{"n_layer": 15, "d_mlp": 1344, "norm_eps": 1e-06, "positions": "learned", "tie_embeddings": true, "parallel_block": true, "init": "normal", "init_std_qkv": 0.0223, "init_std_o": 0.00408, "lr_head": 0.00413, "decay_fraction": 0.805, "seq_len": 2048, "train_tokens": 422300000}
Each number is 500 + 50 x the weight over its row's rms, rounded and kept within 0 to 999. Layers, rows and columns count from 0. Numbers have three digits each. The size before them is the row's rms in percent of the matrix's.

# layer 2 attention value, 384x384, rms 0.0184, rows 73-217, columns 192-287
090:531418433521541487468582605448385532499510521419481511542460508511456457545545526415568546500487495503450482502380585552408474542607551474548484463502448492515452494452491467456491562551464528617489415424576541398511514548631457494471630503465527497435465522537504492578482454562584432646
099:527504535514572462457566536473399541494534492438506502550508409557491525517530554515563502442561529486501548504505537542542516474555476498514468508484488470496458554493467571493545573557488465628490444464570458485577511520537512528496558504519484427495475508571456522583411485558537502616
078:492590583459462371498489437530452504511470488566492548521537497467500512483550516541569564505531505504436516497401492534506459530507530496463492479481529508433613538504465530442571470488550386490492648487496514505450497519359488420524500525463492500530572495557502453510521403639476582450
127:490536565475485418512482451532475482504453515500504516460520509511499503436509502506562724463421488510401490453447510516499469513498519472441494502503479501338534562524559512481516504490579525446403542544441560512438494507594487574467477522514512487523563506493518435486515542501618543418
062:492530475464572491509473491537535550561551460549491405484520520508548480510521523480497370491731471515467489463464453506440431474520490502496473503495458493511556497506453465525536523488391433432472541468513478508591522457466533515473458494498507544527555524523465421536477450527342484488
093:504438383499522527535575577490424517534495523387475518587424537512506489625508442366544536545410513512459467505411533511368519556638534496539502448480433510520496492462502425493493498522446577624540420400574564368419519528617472439495653497441555522442461512511542521502471456573581437630
117:475500615464461424565499464503502477441513519485505505481553523544490438483502545509538625495471490504392538497397507498523532492519511478518499499505503490250520568506572563446530450517569430535396624500471525545475482486599478463489490503511424477507481505498523401516474499510534530447
084:515594472489520451459507497547557482472470497503512503423499630491514503471565520494434538549479473512517430580517499458449485493451493458360493504502489489463553436514514470477557520502450440393483545527448529490502490513558501448427460490449509527504488515471515411498513521483536536492
082:529553477531517463530488496489534509651491511546493441468463596482505431489500469553571506491499482495633486499509497481458400484452444534525501499498517510627470482477466447472466515550522384477578459427560457486485501481283492453460468459490527500495514482504476560432525511493414574579
092:504452458501497498581471530471490447510482468384483573525437545535501472517533519460589631496488518490408427441348494468441526484523501478477518462505474494428520516518534497485465501519498493475451451462554582448493498473630519542470587516493507554491488506517537404495528524510535495562
159:481413588490488450524529496528517487428460523436482532508550495564482500470486536479484649461455519513331526430377499512502480505509527473525493477496479506270485544495545518467463457522606435502384552514419561504465510497655500518467580475497437532500555507482521432529476481456575522468
092:556486481509523486516569548450379545526507488430493488495470518533491487530543520481567551500544520451567454557455558568488454490556525451537462459480487469545503469422446508460518534552441476588537384446545527446561515530627474495475632518515509495479475512596468498567520468591526455675
090:546519488522539428491552565435371542467550501456508521474460504523475454482559539542613591499479501491543503553435547547475403499517519398540443472501477470477501494433469551430541531587483459596487454478539535483593508535600471506444561506478489476492499525576450471590529485564576489646
082:479472485464464538564444459575639451529471518532485522527550559508493492531405467454382460489472502531426491450512443454494519497514471586491527511500491530464495539541498492562448457432518543401521537517428514513405522465433521499546500499495519520494533459419553459425478518446438556414
099:513489464497574516534489510491450521525505515565481518522480463456480524569438451503590467470424541493629479432602518488507519514515471563470499513522475482695404508487456517575467570455473570529511326475565448478508500520405491574533459486513561484496449501487480642461493563510548487588
140:497553637489545374574523489515494511536456570555503490500537453559477512449517507526550639406462504496486525508547507516490456506487486515429505516506569508423550568524501559488618472539517443472455494518478495469504502503443491599437425461537489526514537496461493480543438496523613605480
128:505520535492550466463483456529538485501650501644493458467499428453539497472464476528568525454575514518523484434512519508527446506481501481556484524501474512534500515500574435541509551396484526353398527504494402583520483473382475585561384512522569429546592515470468562464519574536420569380
113:506442371518580538549477524475536468542562456402491531539421515460510515594452462440528442533470517505547439472448474486486508481580501520577494493501441488668460467498499460542415529441446584498567409479617527471508516485470525469536601484510585512467478482548477568488561517523446418580
072:516409472504490580468543541525512509453617453411513431503514373517528503463462528442407362493579546508351477457437503526551573524524525476582528481488499467402461535512447507528442507463511604529462463546495557486517502459637505514557550497512487534481557495518464441570479480445371441475
117:481491590486588463566512507466477521521531518513499487531478353564478532487468504529588577399484559486469542448541514524510509504515495490527490504497535498547478649527517560561567530508489472548460469479508447498483490489422487622520488495533528446519520502506477536529458534528483578515
110:508603462511474472512545539511558486505471528519513562462526617478467513533540515506368435573518434499553476667589492467415533501471491509379509524505511504522568450504531528434597469545428359562615571473543509496473495508415513352406435484492477545492429480499530418512519412508522506501
107:532535521514568491505540515468516568464615431509490523494530422495495540469483536545544410446581530483585492514561491551639506455462453471536496511490528454601453495529422544521540525478476471495573475509567459577585506465395571532546491530554544455551468459602387577550505529537381520497
088:496467621481450520508483484509457535466552488515500449485533452526509416488464522498515434483609486506415552453434515555570436517468524486606489492501528485405439505489445477508481469493522429483486520506453491581522517500490482505575532542491450455505603508521487527545469429492351490463
122:496517387514453561475528515499589536475587433407504529497481552433486475547470486445479407537521523537475450479432463528534492486523520433607504481498451482533491447493482404459452465482476572457534526515560522538535510456541549394538596473530512476527506483500452412501560494500353415466
156:504534451500482552484502531469536505508529524539515466527505527481473504519507512481390296580540454494652505646627508487472554485510484523485501521496556493585554474516480540478578491515411422592579535477528479514543494508427499384498413494509476490485389497500501470515461431518496439506
106:508607632484462425549494485481495519524496545602503451462528456524527517412535535596457518442573492496570561512632512486516478485412487514465482530510585496444549541535529539489586457554512418478510535531440473532482486493388490581495375475539444470544547500499496491532434497477467605448
146:485428560489440493502523509507468491453437503442505493464516519537511499432519528482444602496503474495399492479398498492494508509489525441475506478490489502260484464501541534424502465546554493480414547536440588493450501509721514522453576502486432526501523486483541436530463517460585491461
097:495469516487420572464462444503635496493523439538502480492526545414497508445451476510387411541506500524505478468501445455573495492435513500530542514509504492503507466526494473518438459453524512365542554563444509602516485468440548466553479542538470513524525491458484522441594536423361453360
097:491559610484500383625486443509430473542379578573502544450472589553464461473523494535585719454331466493511502459496509490456442504493504538451526501521548512456510554498545557478550480532535439488469498492442502472413503510478493555439486488455465507500508520483543506481501536495664598519
099:518520624499517514491501492471430517459515474551508471473523381543530540450561553608510447394603500479548583535604495538583493481379454504504496527508555503510475505505469583527534519539498412494517489528473446538590504481457534593489442514538460450531551490549433578556456508486446535500
114:523553489513482474492543522474550519420605404466498565464516480478502483469496522519582497459539521516522476524463496562623445456468473441560504503515461451512502494487421512474474486479507501448531501520565467615604501468504557488516581525570490470555500481578403439533587523534389519474
088:499550559459421498522426425494640477472536460552511489473550537457504506458429468567429464483550532511535468492551439461606488448399480488493536530510550457478511491543454506540501437451530466346522575587430470607559492425396539505524405528512471496548503477467457492450553516434380570370
120:490439379505453508522484509503540467507412491434506525529474615491481481536453442411490539587409499507426442476391501459436499525563523492518503473493455510487509496491476431450457475494515579486492489496496573468453511495593501435474609497474520550469486503453531467464594494517544442529
131:533457421500406596408509523480534526466559408441519493476517565438488470499507521465466360568569492515511459486434480514573495472479519449584521470506457488485470408466466448467404475485463532434523530523530534564562502490588531432527558513517452478526513491535451448505568496471360396468
102:524433426506578598481468493524536485498618484556492414485524465478538500485449458462465364494630492504565489492557517523528495481490483510553492501499472501591377506468526455593467537483442553435483462503592398585548493518463479545520395506513588478502549511483474581500502501485390515486
094:461463478473465546522430458565594461556489528525493507513530509497514540530445457473389429543468492533453487474564451447467576530487488575465524528490510544491495494578540469549482487437513539404523572509478483486387493485394493482558422488496533466481505484430573514396458533487457517387
115:516525532513577501432531508511550535450611519540492525546541379506494517527508526514548447449547552500514527504586529548548540450535439472504487534485488480516477526532527527529530528469478471533475529473587447547585500500422523522545441503572502421512490492560429472546423512523465514488
131:508458439501458566432525508505507512466578379439511505489538536440515475501522526502532388536557495516510470479435469523591464491486522444576508480496443474553444433466451490502370510476465510428505514506524501586583518476543522451520595503509501513507498498546451504499581522502368467485
116:512473491518472550460510508453520529468556381449523511478537536452491498486493533503529395526570503485566427491465501534607495476468499467565502487497481462530448431489452518511430493457448461482534465552573488618574520489540563493502546521536455464498484504557433446512598516461398436499
108:556528468517490531470538534459500529493592410471501557445523518469476487493539532526555443479561484501544474536516482576605471451490480412577507486528467446546492431458440518513456486467461523471549466502556469613602508464519587480491578519563496441532509461595402464549576534531422480491
126:507445578506547463550494453535512459499551496527475491477537463520531444491442497500612637413545535503392500339394500526502411486484523504553500492496470504365410560475607504545443485454520469386356484511499478556478508491523480630527513500504514482515592502484503527493482548473494610456
094:531468419504523501477565594444421555538533460421494544536461509565503504517513536458585527474473481499504461531451550587472491485587515446562469482495472458510453479436439510462495525582462489634547421449581531471560523542594509500471619528533544469458463523608451459573494448582543441637
086:505411457527552496472545596477343553522502512444481501546447481554497515550556524487585532499456461482529509505463561545399470539588551482547436466491493497528486476434497478462505552548435500654515410440558525404510530558637448486490562499472504483460477535560498530553453450600593411669
101:450496429486454477527516467532554480488469615507484519540455517501507469582422426432504606578381504524404485456404512455376522547594542490467487473505446533410516567504562417455525466498548548506441532471508548431388500519572445460483501475455531527492524530429573422450483498567583483521
129:498365471492460594462542548505477519471493462350488509513513489560504498528495527449440483472467552498362507407389495512523533486510517435556507470486476498380423465494463506490396469521525518582518481524459577447446508477750524532503701488501474532493480497523521469542460467426453461514
082:535450356518583577577554533518557498477553486507494486501499414498503485551405471467454438458517506506534496398540483496453486486523504486547490503491426503547443483486541484603458515430507633444443394497562479515501512482536513594541489502536547554505543508555491597503474529460435482549
074:512367405527577577558416488490440467400482487421482550523462534499505438557431471433554555506421555501484458477437485476492487489524485529497532467491410494548400462486540520576369513410518532494420395499540517507427504500570499515519602540468565544450476505524500610493547575427551482629
139:509568613489557402527495519484515534479501566531493515491542379569501522495524522546535603402516524504461542525548514533526497505485466490450488520502515482395537561541476556496633503499561456521448522527528477503518498498478511556482433494546490467535550510480460427551440495532555580525
091:501505443512558499462539515457559501560561509590498426508527480453503557527500491512436318527642503498614468464562519476519512509511498519499499532495497487704487392500435483524502592457436529385538431475586433450627508512358507455539412495481543498514512482505466528499504507526494500566
160:525554451522552539518485483479466524586497485583492450495464495478527471492530461535546395481504524502615524479601498484499446507446486535542512511506527498745459479495430442560479551476427499452589420473512415501516490477332495539545487516483537484504490508511481645491514547528379542541
092:480423412530499474501564596510356495560466481430488492555414514542465498551518479429590536532478480495462473478413537518380464565613539475514483446496459509546491495440468470470490540533444571607548398393569551382492518511586445487470655473450543539431452535530526522523506486643620446672
105:500475455512477602475468561467502544501468493424505521554485489507494494507499493488432403495485536498443526456501504476531509470496509539586512467505511486609448503499425525530417477539501556595618431486530527447539503480498530545528649469496456542466478483490498528505547458434407440592
093:514482449508455604476572529525566500563540508378487466530420437517493596485511478453400497444458543507355464411449505505473533488522507489525516481516457490506484477499515446482484484523490709474577461491495544448464499490638508542511642463553512551501527488507495472486477529466446495486
091:530515532506551448464569533462392549458520482500512474454498454509502496433586551538569531479546486482579488544492543558559428467464498408514454492497521470481476468463509575461524536560449415558450483517540494548617489522604521533424494516514484488489511507585436488573499455507567485563
128:508569549489404444478513497500550509466478515428514521474519540510486518451577568517438550544482469504404523592442494509528528514495503471424503500507506504323575536521487511379564450536562480576522639511425552491467492515558501363428513482474434508518497508479528334524513428503527506437
077:532556458497566561461524590456427565598477516466495521581507459537563488523670516453563467503581527498505465461529552533481478485488482417529484479493514503563424472504507441487592478585391480576585424427574491433569501490553463549505570484525532463459451565543486483546407485558417483657
075:480461456515518668530481533380486491470468514443480563444524619508510438567430496437541499494330567512499459426520492497532520478491482511544498463502517450551521474523446548507447507481466435592488417514471566506464491536509517573553490474522490477457503522486532437517442511455442472606
095:473425500510467475544515421555463484542441567448489453527456491483481515539499439442405554515440513510436556435430460507448510567561544529506509480504524560568565544484503424448394519472568515460495519505450516401399488531468457480532514507490512457552585497470631585451495529493547526490
075:468534565452431456611501449560582441417512466512486470452481613521472518504332449573441555510458496525547492513447448437530500475493436505505526516524469454392526509537544570537510444446621476441408581564410479573463514422487581505486522487457493547508525456445460461476520522468567578362
071:486522580468435432598483440517584425409537469525475471426436565511463525479297455613421513492441505517549525570430471497501487481417452572523535531510503476423554502511545532468544478485643490411459560598381490564432502460477551446526486527510518577559520451518467533463527541450594582381
082:483484495501483507615510416564442523533432552478495445548542589433505487548531447463449510542456520512534515507499477498426516543544519541471485497492552550570574580527483499469473539485433449493505564472392464406356499542419433491530423520470476453478537524483610550464428483534456561502
088:513519492532601517431488544440486505456527428534510531516507448520508519447538554504568461484532498495537475483563558517589450464489473505457504466480519469537438464515482578549505512513456472527475398495573500589630530498586535551453493507523483529441425498519398486574500480490477398529
077:438476531489440458585487421600563464458498526542488481439511576470492473530390463527443541480417486527471500512487426441488539544468516578475534545498504521450552529549558533488463500430553517386435576591426483512414475490408521448537429506451511501562576455453566538445552552462570532388
113:500399538501460535426527504502531523489641544488498500476517409526509551448452510505476506446509524493441453391463527511568510490516485436558494487497419486444457370500482459572448476478528561443474488527521548466460494484591495576494608456560509510519520487486516541541470535506502438420
082:527465423509546550438494545372429539629480485469485509575512434486499520500635544463516456521530519466551493517575564549450484492548493451549459460468587512608467459487495487451582507609365458593580454471592534446577494548499441493512524490566494447488454534519506504559443459531404432630
076:513485553520520561540573506520555439507445427530503440557437457567501516510487514496375487516520489495493574525493490451409543519482488531529507510498562514480548541478677529457526464504386434480518489438524433569539502465530524424482527467526451518508418520513477466491467479532442511554
108:453565484468491382501431429539454525581366555560519487536556593417499526538528464468467546552484470502464470445533488478461542575532536600392501505508560562517580565523447466444457527478483501474491525557459552435484485534372454502469421530464491478502540554458593470453553506499580511573
069:499522511490477411514468456549597471398523439562492479433477549524469544445303492602483530532408493516531474551464480481545523497447471545454512548518488476442538521545554522537519482439644512425449569639441538601510509452466552452495442497486523545542516479494426488478579522450626499389
085:517502455512537569480556533432430498581553458424499495504507419533505489450630530483573462451559519477499547542514528548511429464461492427566470461472506510522415537436441535496584490587449493599573465357539461464531502490588474516499561455527517502478466516551440511565422392511403532512
101:499452486485489335456415502440484500508449597504503511499452353479539574510490449493542586523471491523534478462492483500506558517518514474504503466493518503565481545488473474510432532509650539511489414589476566455521505548617538470507495506521574456541506504475485466464522542467717430547
130:515559388496462579469479489505588499468550536534501490507585594466486471559495519494452407555572472484559468562706517451485565496480498512416498517495496496464510437492469524504631507461320472483532580515566508523523502504440478486511354542471468455528501504472518397498452444499426450535
086:518558504492471590471473560438550497411556415520512530463511499529470492433465566567535452506526475471555466563567520493581490444479460472496490513487483470453463424490468539513583465500558463542507471562554515592598499445593545496473484479531483520516422501528398453542537470464418425460
114:480491479496504411498514522475467471503543456512484510553495566503445470556487525466511488524473467505531548607375483493479514525547529467520502489484573513456573534508443527358580497539530419504534592517492512471452508524457508471535525503510477495489434506502510517538536417578477407535
082:491541503473465443614508437585529462488512544503485491504463575568491509561389417486418580495401516526448507477421441500431504516498463500490535528484470538396578504566558498488483464496548551416457563532457509490386494458435545487499550480484537520528549481428559488447485565531585637459
085:445476520485372468559455399533555489482469514508488467475476600508461526567362452541413516525431469506477520493473491474476546534481483547495512519529475533459580527509476471473443515443600567427486575548403507477426498477409521453516475492475535483568577482443562478434563550477572550412
103:502591445524401628589514514516567493512501493518513502569485616543481430491537555491419403516497509479489583571578542482508505480505486564508498530487532493521526530491549550504598452502452478528565559432507474609525495475456471458542537486530403538488432515474521458518505415532269522484
077:504406480532558623409512562410446468539497497457495532614550444480486500520576522395463434510525542478503518443502524532508531505581528466571489466468562524621474463511485546462477525544334476564571416443583494471459493550495475551507530484564474448466462515486520581507424455502421415649
074:521509462514461628468544542454541449524597505460498599549479510483506493539582526468425426533505536485461573562526496502464511476491516453566495482494539528554490491508507447438549460561439532572588551389564454496486500485463488508526545476571457459503460523536528483495484464549333517515
101:509397609492583375388499541466462484478487494509496469451505420450479555487470500495506536488525506503512422426293467499487492526469528437480504507513486516415472477510516517484435536506500474460430402549488503423479512539551523508464451484432534501477485483502489592518478564474708393594
070:502502590459482407459485511456472433561520431566525424529501513468393541547484511575500496530521426460546462633525502439447452548533506534399512517499518452435491552481531558472604522525583448620544533517547471524556504535463517450391401521459508526458493510469462473513546419491556453504
094:517511495511559536540588527469458510581552487415499530549486420501540475534646500464497487452542532511476583549492511531400483501510512425589484488489538522502484526494567496473585477600373444587561542358548473429470501516483462498526583440516498468461477524517530526549397454532399619515
096:461481479465485399493449418577445515554419575553503476543531564407484497539513436467473543552435495511466468468508472478452542598541555570441488513508532569540571531527512444445431556453479528454438573581471533428438482541379456497516434516463481442487583553447593520451527583522578487503
096:542525474496516568469541578399516557521589447485485540481519478571477476506470534507524454486533491487517452534533530496492503403499446452520504509503453420430458438504525522501688431534453499550521502446584491520590516464581531526474548479517492554497434492541406450569446465541410505525
076:499534414496462570484469510533614499407587483483514444446549517461568526520392491549442466501444487476472483500657522543541480503428495477438490501496420484467434481501435509514487486463580579527563523565563494536486503514607480489474458512524555457501530508507470428509457551351513495413
112:509629444513447622555456490481603474522461543519513508524447509529532428547500489511386436542506514503518585530653519475496541503467483526505498530501537484514539493500521508486532495502480499576538596495514467576539496472447473415535468556556489439526536527493521386474490503432345541495
094:543461449512435491397448546443549493459571436537494537467520529480456488462415530549535452559598447487583352575508526493535545449485472423451496490512469442428454415493453490479573512487583489559485487561574544566610526491580539470473466534504499493516480459546434452561548512471504345492
070:496503400517524543406496543418462564540488533464521561608539414485530475541626493400523432533583523482488465488564556513466518521562517442535456455458532515520494476526447406473578541530390486596609471433599524412542495553527438494511547467558487440478452541532554434548432444560378461638
098:512530404504460604550557518444585472551515507512507546546508462529486486463510495480421400554566532481482619596604510462464567477466498491545507549489561488538504432489588535432607507491347511501543569452560492502508491491437460425550451557554463508543460513466530490506496446499447495512
085:524449539508418496497508464502544454358615421509492460452529523478466458470401543595531497529525474499576426586476502496544495453426475516432505524486462458377454501453494576493545493469589427481426549569486480601494522507599553467476402523476536558489474461517420547501539515397535463377
070:481538533498517388586429450521506565499427463479463479426404507528499465475388463549550620474419509512562512547403509491487501518580484539478504485530455495488559597492472480515492478494761520451433473533417563502564472493523527472509559483452511541510526513511478523467507491521602561487
074:519586615498494471550485508520548445481506428544511464436396483538450584400406497594452519473477497502512546554442475444576489484421470586537504523517525458483495550487532573493514476505654502438460523576492478616554509413444553463504491527498465557547519495484421536465624539464526514422
067:524432489514451529538445499407540468545519535443514509485478434593477475494555435497441460523649448490480520558611529509438516486505456515485499478482481460477485535423506467539603459495550483571545550430514475509515488488526496493439427519482442510516525491436495394467500402455474617448
070:535450444464478529453495510420454576616493526477492533552563510516540440575613494386453477488534546488430529464553500505388509533590545469531528482501529539513558483556464418457502510510408557519569550390533520391415473563452430558504568476513484423510509490477567486529439464597465496594
139:510504588496573506525542516535472507525484493468497543443494517578518498454500485513551537430489546509381480379459503501531427493429495515466499475504432494473453557516477502590429487494543537426449381438482489506509501466593503623459587485486527568499555484521473465506534505494484639511
136:517403490492518516466578508514496534528591516500495534482513392498525549418491460512482498476540522489457475464485510532502511494433500411524502503495462506463451400490568436482525476483390571407461458520533506479444486485574495570521488498503518502536528491490515549508439582513593569487
085:499452589468482416535458504480522459557516379541492453420467543517448535398376507597473516529472455496572472625463494453534505444437459493499521544510532461480501487496534582478621468525577454439501514630523522581533549453458571484486486515493512513511483489508436567494592550497597455439
087:484506562477451467552450472457542457458453504527492500415420591590497506506348495573430572472429473508469533433440469471526491510465483574510522495521466476429552559477446500512482471478713558463480497552433565546498510466540566515463536528499549525561570463488465445447613537460558523463
118:492353445516437501464592494480505488502695446483501446559492403525464538455460519493461462493579488482478537557390520523486503505596483422603496505480485498351478407484555473437563471514524572469505605508566469465427499509550489467552591468517439533523421495467500584555463481593501403397
067:481550564460449456611502433575581471397504491554467500394412530501482501467355513597434554482419464507545531521436493459541538497443461561479493553489469451408504497493522547501444452457657492425431584566395500584438508447480538441506434536471504540552560475513480522455584547402564569380
065:462584567522547438584463520529540447425500437521504421433401444566461518380435496588553561488497469528542560523473487476588441515453481573483514522529517465483514541456501509573483474515655520451458475548482461597545503427561544503506497495495526589524517492527447514495593517468528515403
073:526504394515544569407497545447484564511476621489506561574576440463544423578641542431504472519582540462443441424557533499471533538564502466473479448495492512529442426529457442486488531510377477584525434382599499420537484532575412537474507492543447421426521558504539429544406457536391418663
072:484556520485558412531500467545482573472542465532477463472492435466543510441478511524619585455394490516492501462392515527525440506571498514567499497505454509541494523493546498667535501465506522396495474549478505489456488483432527554539510508534579514533551492552460571476539635537509567430
107:523550461491487612517501495478506485498452486518491491491538606511495501527557521514469450526550452493508451537677503459464507472417486533382506532518527483506458502500463559536583533487359474495560472509558518551549506537512473519445358547437507515484512514475512436481506433465539510568
081:466552518490477345514444477530464520441412578499493475447497489443591568558476496507588600493431515531508460446485467543504509539483466465450513490512472514512535526538460408513397491489693526563513483562455509471483508492531507451516555507525582466509549494557461435494523537486623576504
083:483420527480465435574474452570568465536479543515491488480465589525481549529369418520389514499403535523453509478465440444439535523530465502467567552490512535474607522565564488479459483431568530417420552584467520486426499483444544507509549495507540506554603469424559527437485549519599534460
072:541495458519547530454525536496383552606451541460504540543499444507547447544705496406548510487533537492446501463580518537414491533500536453502472468475519558519482514474509459460509557569382494594563500383602512376501482533480424529487531502543506461491504548489578471524440452549426563628
111:499391510492457292475465508442413485488421442450506472513425440456467513498503499502538564531522446502549485546341468504487485501561515386492521483500527514439495538512455486396509521555659549605494518555432494417508495550540517428524555526469510535491471506499515568471567502510692421511
077:514507456508562545427508598365436545547525497470515515556522484499514509501624515454575447495575503474520468472526557508480497491553532448557476446485525479583468488488444464513591486565380440611582480422612530453582518534535451510521574482523465472467430545529477471590466415573358440595
133:510485471495494459488469490473483488603430489559497460540495481441491550517523443511446466558480432483608446610593503465454556520470495458448503522495545500572516401506566464435596540501402492413525478600546526485506493509452478427484373545491531449528467517454504565472483544474657427587
114:490370512495500302480494506463445485515476503487489530536469350440486568469463465486502559519513505494537491474368483521515520544550521384532508487493506505472491469495467458393458510527569551475492485648475561405467493553597517457518538501506542481523468503485506573499533534505757355499
091:526474472517548513446486557440489511499545419522504482512521476495509514392511576519575449501556482497595436530554548507579476433479484464491489485503498453499443413510484562544575484506464462558489409562570523586609522490560539533468489517516519509481412492513389492568531489478495349507
091:470505503517495404535488408613490481470442555569489477479529518447541502523503456474495573517438511533455507468490469474504538575490528587431513514494473543487565542505509480505347542435529539418422547546409505471402475523408469486520447531425510488517572510441593534443533556443594542448
136:501507530515400642574548498449552494496618476463497489479439468540498454521483535535434478484534516508471619556435498509499460478483497496637495524494494496424489512470561489517586450531556491615543632391472430539469506466494494481531561468522469532536507488512514485506466447517330627400
080:457474551478486423576491410614551468479461480547497470486497557486480559519384422534387553500398498522454528521454446424464544539519475552455539544516502530489587556550569527498419527455578548402428561562409468526427488482422518475502463516464507505543561474454561537433538577513638561402
072:498483502476406482541506428510571460352574463533476482423462536480486480497366513583503539518492445538544489572484474489551517464462451539499517541497485456432531455483538522478495476454633507453445573603429505577431495496514551450515415537521487563557498466501449527462532552425600495340
079:543488452551573529410499560441422534525475484501518502541516389442517497425633552492599450526618494451564477505550567561538509483513542477500458485533532485581430459450458503507528552559394467573566377460577476494584504558551454511488458534545501507465430517540465503564473441495420408590
096:518485593498504434485532554494491498470574456474490547408478494592486512446494524553576556439509521518450512496355488518539389462465472498538509471521437451376441542482452528538522441524622549487487488439468507546524518460609571557443617460460479565481489461521421466560537453511565552429
096:455497511480438492503486431562517505501434591492521496505501580490479523548469451491442570516448511525386527395466468464470526573522545547486523468496495553527582576484429431493376535479570576454484500500413527437440490508467451521485491527461477491533591510454580476424553521498558528489
086:554501495524522612547538516534504504527444597443512540475521568515562507447586472452504481463465574510491511387542512475492465462398516515549505512491485532639477476498541472581452487474342485428497431409520451517448498427477472571518478499525465502511530481526535513511423526474419649574
129:484477521480580512489521510538480463509539462483504581515450449619516545516477483468543618425484534531300508263365485518531465525517510538560510474493445508514436559499454500590372487483514541407485399496542486523555497441594499599465622503537542491515571506524479395492508507511518539436
130:511510477531612469404475482565522502428461551608515570513553365440526535529455506478497515485457472501546496445566513529535525516497510532429495498496489506516540539504525543556399551416582495488438487520522495530491495520452501494489423522499516491506550506554449552487471554474636480524
145:509512402505425604505473507479504497526474507538513431504461546387516514482522483509432322599506456487652471651596515468490542514478504438473496508504555509593490396499477455443575515538476553539545502561479494449503499518459487392531476472508536500504373506481512551489545498475493390540
143:514457508494394575485549503506450481481536456390500533551459427602501547465487505489478532442509526511337518451398485517508468510492500477615498471500469502468435536476466466566374477556518528534563469532446533507488499490604495549460647461517508503474510492524515434517500488488418529419
146:508464586471465469601529472476481497498589502480509497445550463567504423477479514533487610407515556500427529495417476487526444495483489457576497499503460493397466557498573535461527475517554476480420583514483484560466487491559514554468536522496462479520622491494518520503442577494392603430
100:527501520505612532476549648461394474559513568507478518559435496538502494526551507400589534492522473517481508431417533514352416530592625447552487450494494512556492502449484427434526524576421548624478407380499535414513525473615452521493546481479584494443457544523542496568403462527492416574
149:502457500528626492417525522517501450506470467539501514526484479426465555533495504474470445550516423509573430481578506523493540494530500530434495530502521489640450437493470534577467555467453504446527416501587494488560495501451510463537410507488550505465465500498487530491520475488649431585
094:498528491521582497487515648457397536586418597497470506496464505546492509521513506446562536471525474511489503476446568514371382531558569444539478457487520493529493506441445436426559496601451529573485392418490510428556516470586458516477529465482545580460458543520512479594458407543544423598
109:519549554527473437442463415515551534428462454516518570489581511461478486477490504603483537484459525465561523536593501497595535462416430489406517508498460477411529449486518580463454522440608474397461573573497496561486489538481561511476539513487415519549526478548448592463614490435597525486
091:470438625492553493519512447584512445535503517537496466540496487440538511453498479503495509506491530525410535464428454455546530534491496613467515538489563527536524549557578539592426554441445444466458556593494515502492488512418465586527406536466534463463549505414521534421474542498493566507
147:490486676499581408483487494552436464543428518492499543493468448586533554450525461497531691407491503520338526300390501504495432507450511536505496496507490510482489605489508518573406483463540508411474418502501508544542493464531500612415553493500535533509604506494484449502544518491591593494
139:500531426503445539509489504506528503531421468453492507545485666445467498509511505479472421545463467483564465509584517510465523482531500507424504501504502473586547495483374490511527516492508560443581443485509567464490502508506519497514554519494465544487488510493484457497601391526535402609
124:516571452479389506510517500476545509578499439482498465550414601563403510496490479496514469497489487490478480532538493537479493503564480505479507503505521495526587496481388445473584487553557665439617464501524520460492500484506534507507607513525455512537440500526458448473606414592480503523
102:526500540505612457461554635459391539586465498480483527508487511554475514509530550486579583480511479494541470489445533561440404481560562458543481471512530476586504550436464539428576504587430441590501392413498529455542515498569497530463553529480509523455446520570476506586482436519538445581
106:501521461511374525507524517499563547383569562524484504480594473549520511569454501497468457513519529495532482696527497483501517499470468470475509518497471507306500399527555420383522479485450482572487620477477498517441492490507493461494473501486479468502445489467543440520376639513437529480
100:508458572490464463405527491503466485465548488523495465548533318588494643482516480467488604468546523492367478549364486499535511511517513485575510501507462518336471400491526452425394477519532551532472539577496532552491493510604487483450573479533505497505433491521524512517443633467485518398
093:482598528482367486593524491454592463521535569516501449452423570608527534450510479535468466566539462509599530600521501496456510518535476508453485520525469499390541402473527396344617511540529580491471558416507467501503493489501493393489479533513509464542492517457490364473568504549503593546
095:516522526479440433542547485452541511459636439499513520483515418584431463509413550513520548405533545490480553600496462541571486460552453525601498521512453482453529562511543543499559499532556489522498544490526457578477482529475548501539543512518420392544500468550492510489466557540358560369
128:498559639489560342471472476564481489566419490566489508479472429477499522427521479558572663456440457503508521438448506518478458518469516506423481507510515513453567592493523560475522520482572530427414460568476521469463485519448493549467458544486525525548598499510470563488589496525684583514
099:504467437476492591578490531498569483522569488477507456494522608543553534523527505494382453515569514482545506566510511466413507507468502442483515490513447497546435442491536450537500475501456476520497543391552490478517503470491481435500532511531499481515546513495535427505520509460402482534
129:512446383503449599467510510504610488368599605490490477460556496552576486531472505457397420535503494502471505552498498491503554510527466490535497492490431524347452362507551402451388511493495580591419563523518494532478492485664498437513476469492504419497507505488521388495436600414499438461
126:493391543478493533467529514505483488405612487501501483510590431509528468505474528446459472468534534502386460462428489495563531500488507517572507489496438492442422479523521554559416500482439438553459550526525476570510501498530499534496462493463500444464505492487519469511405575469406478441
115:505479545481549429458514451509503486484582480577499487450595484485499457523410524497552526485533503507538432470507503495543542496504481517454490497505452507480431450521537554457501548433454459438411495564561488564498496510515506590495411537480524452503600474478478512487430624504477533491
139:501391622478513418433512484508414472535455458448498534529480475536491531452526495481549597481520481500396478379341504503518484483480504530526497491492487508457468432498472548445412510499515468398496427601491542481517493487628507568467578515464541546496558503491481552505553506514645504520
133:507450448516458579509490519460502532410536489452502497528567508474473480569473527483452375538517533486523500634517479462544550490503489453538501495493523504504496472522537497455514495552443399651504601496493513503522518519459509438507489442504472474458415493486541474532438488472329401489
110:552564537515478408566478498428504546508535451526497532458551525524463476469418526564506550499508525477593442580556485529568458444475452442502513517516522431455479466537462572400631468508536489472523477572565487604533477483500580481461530558547478458564537477571440544509582540466486491515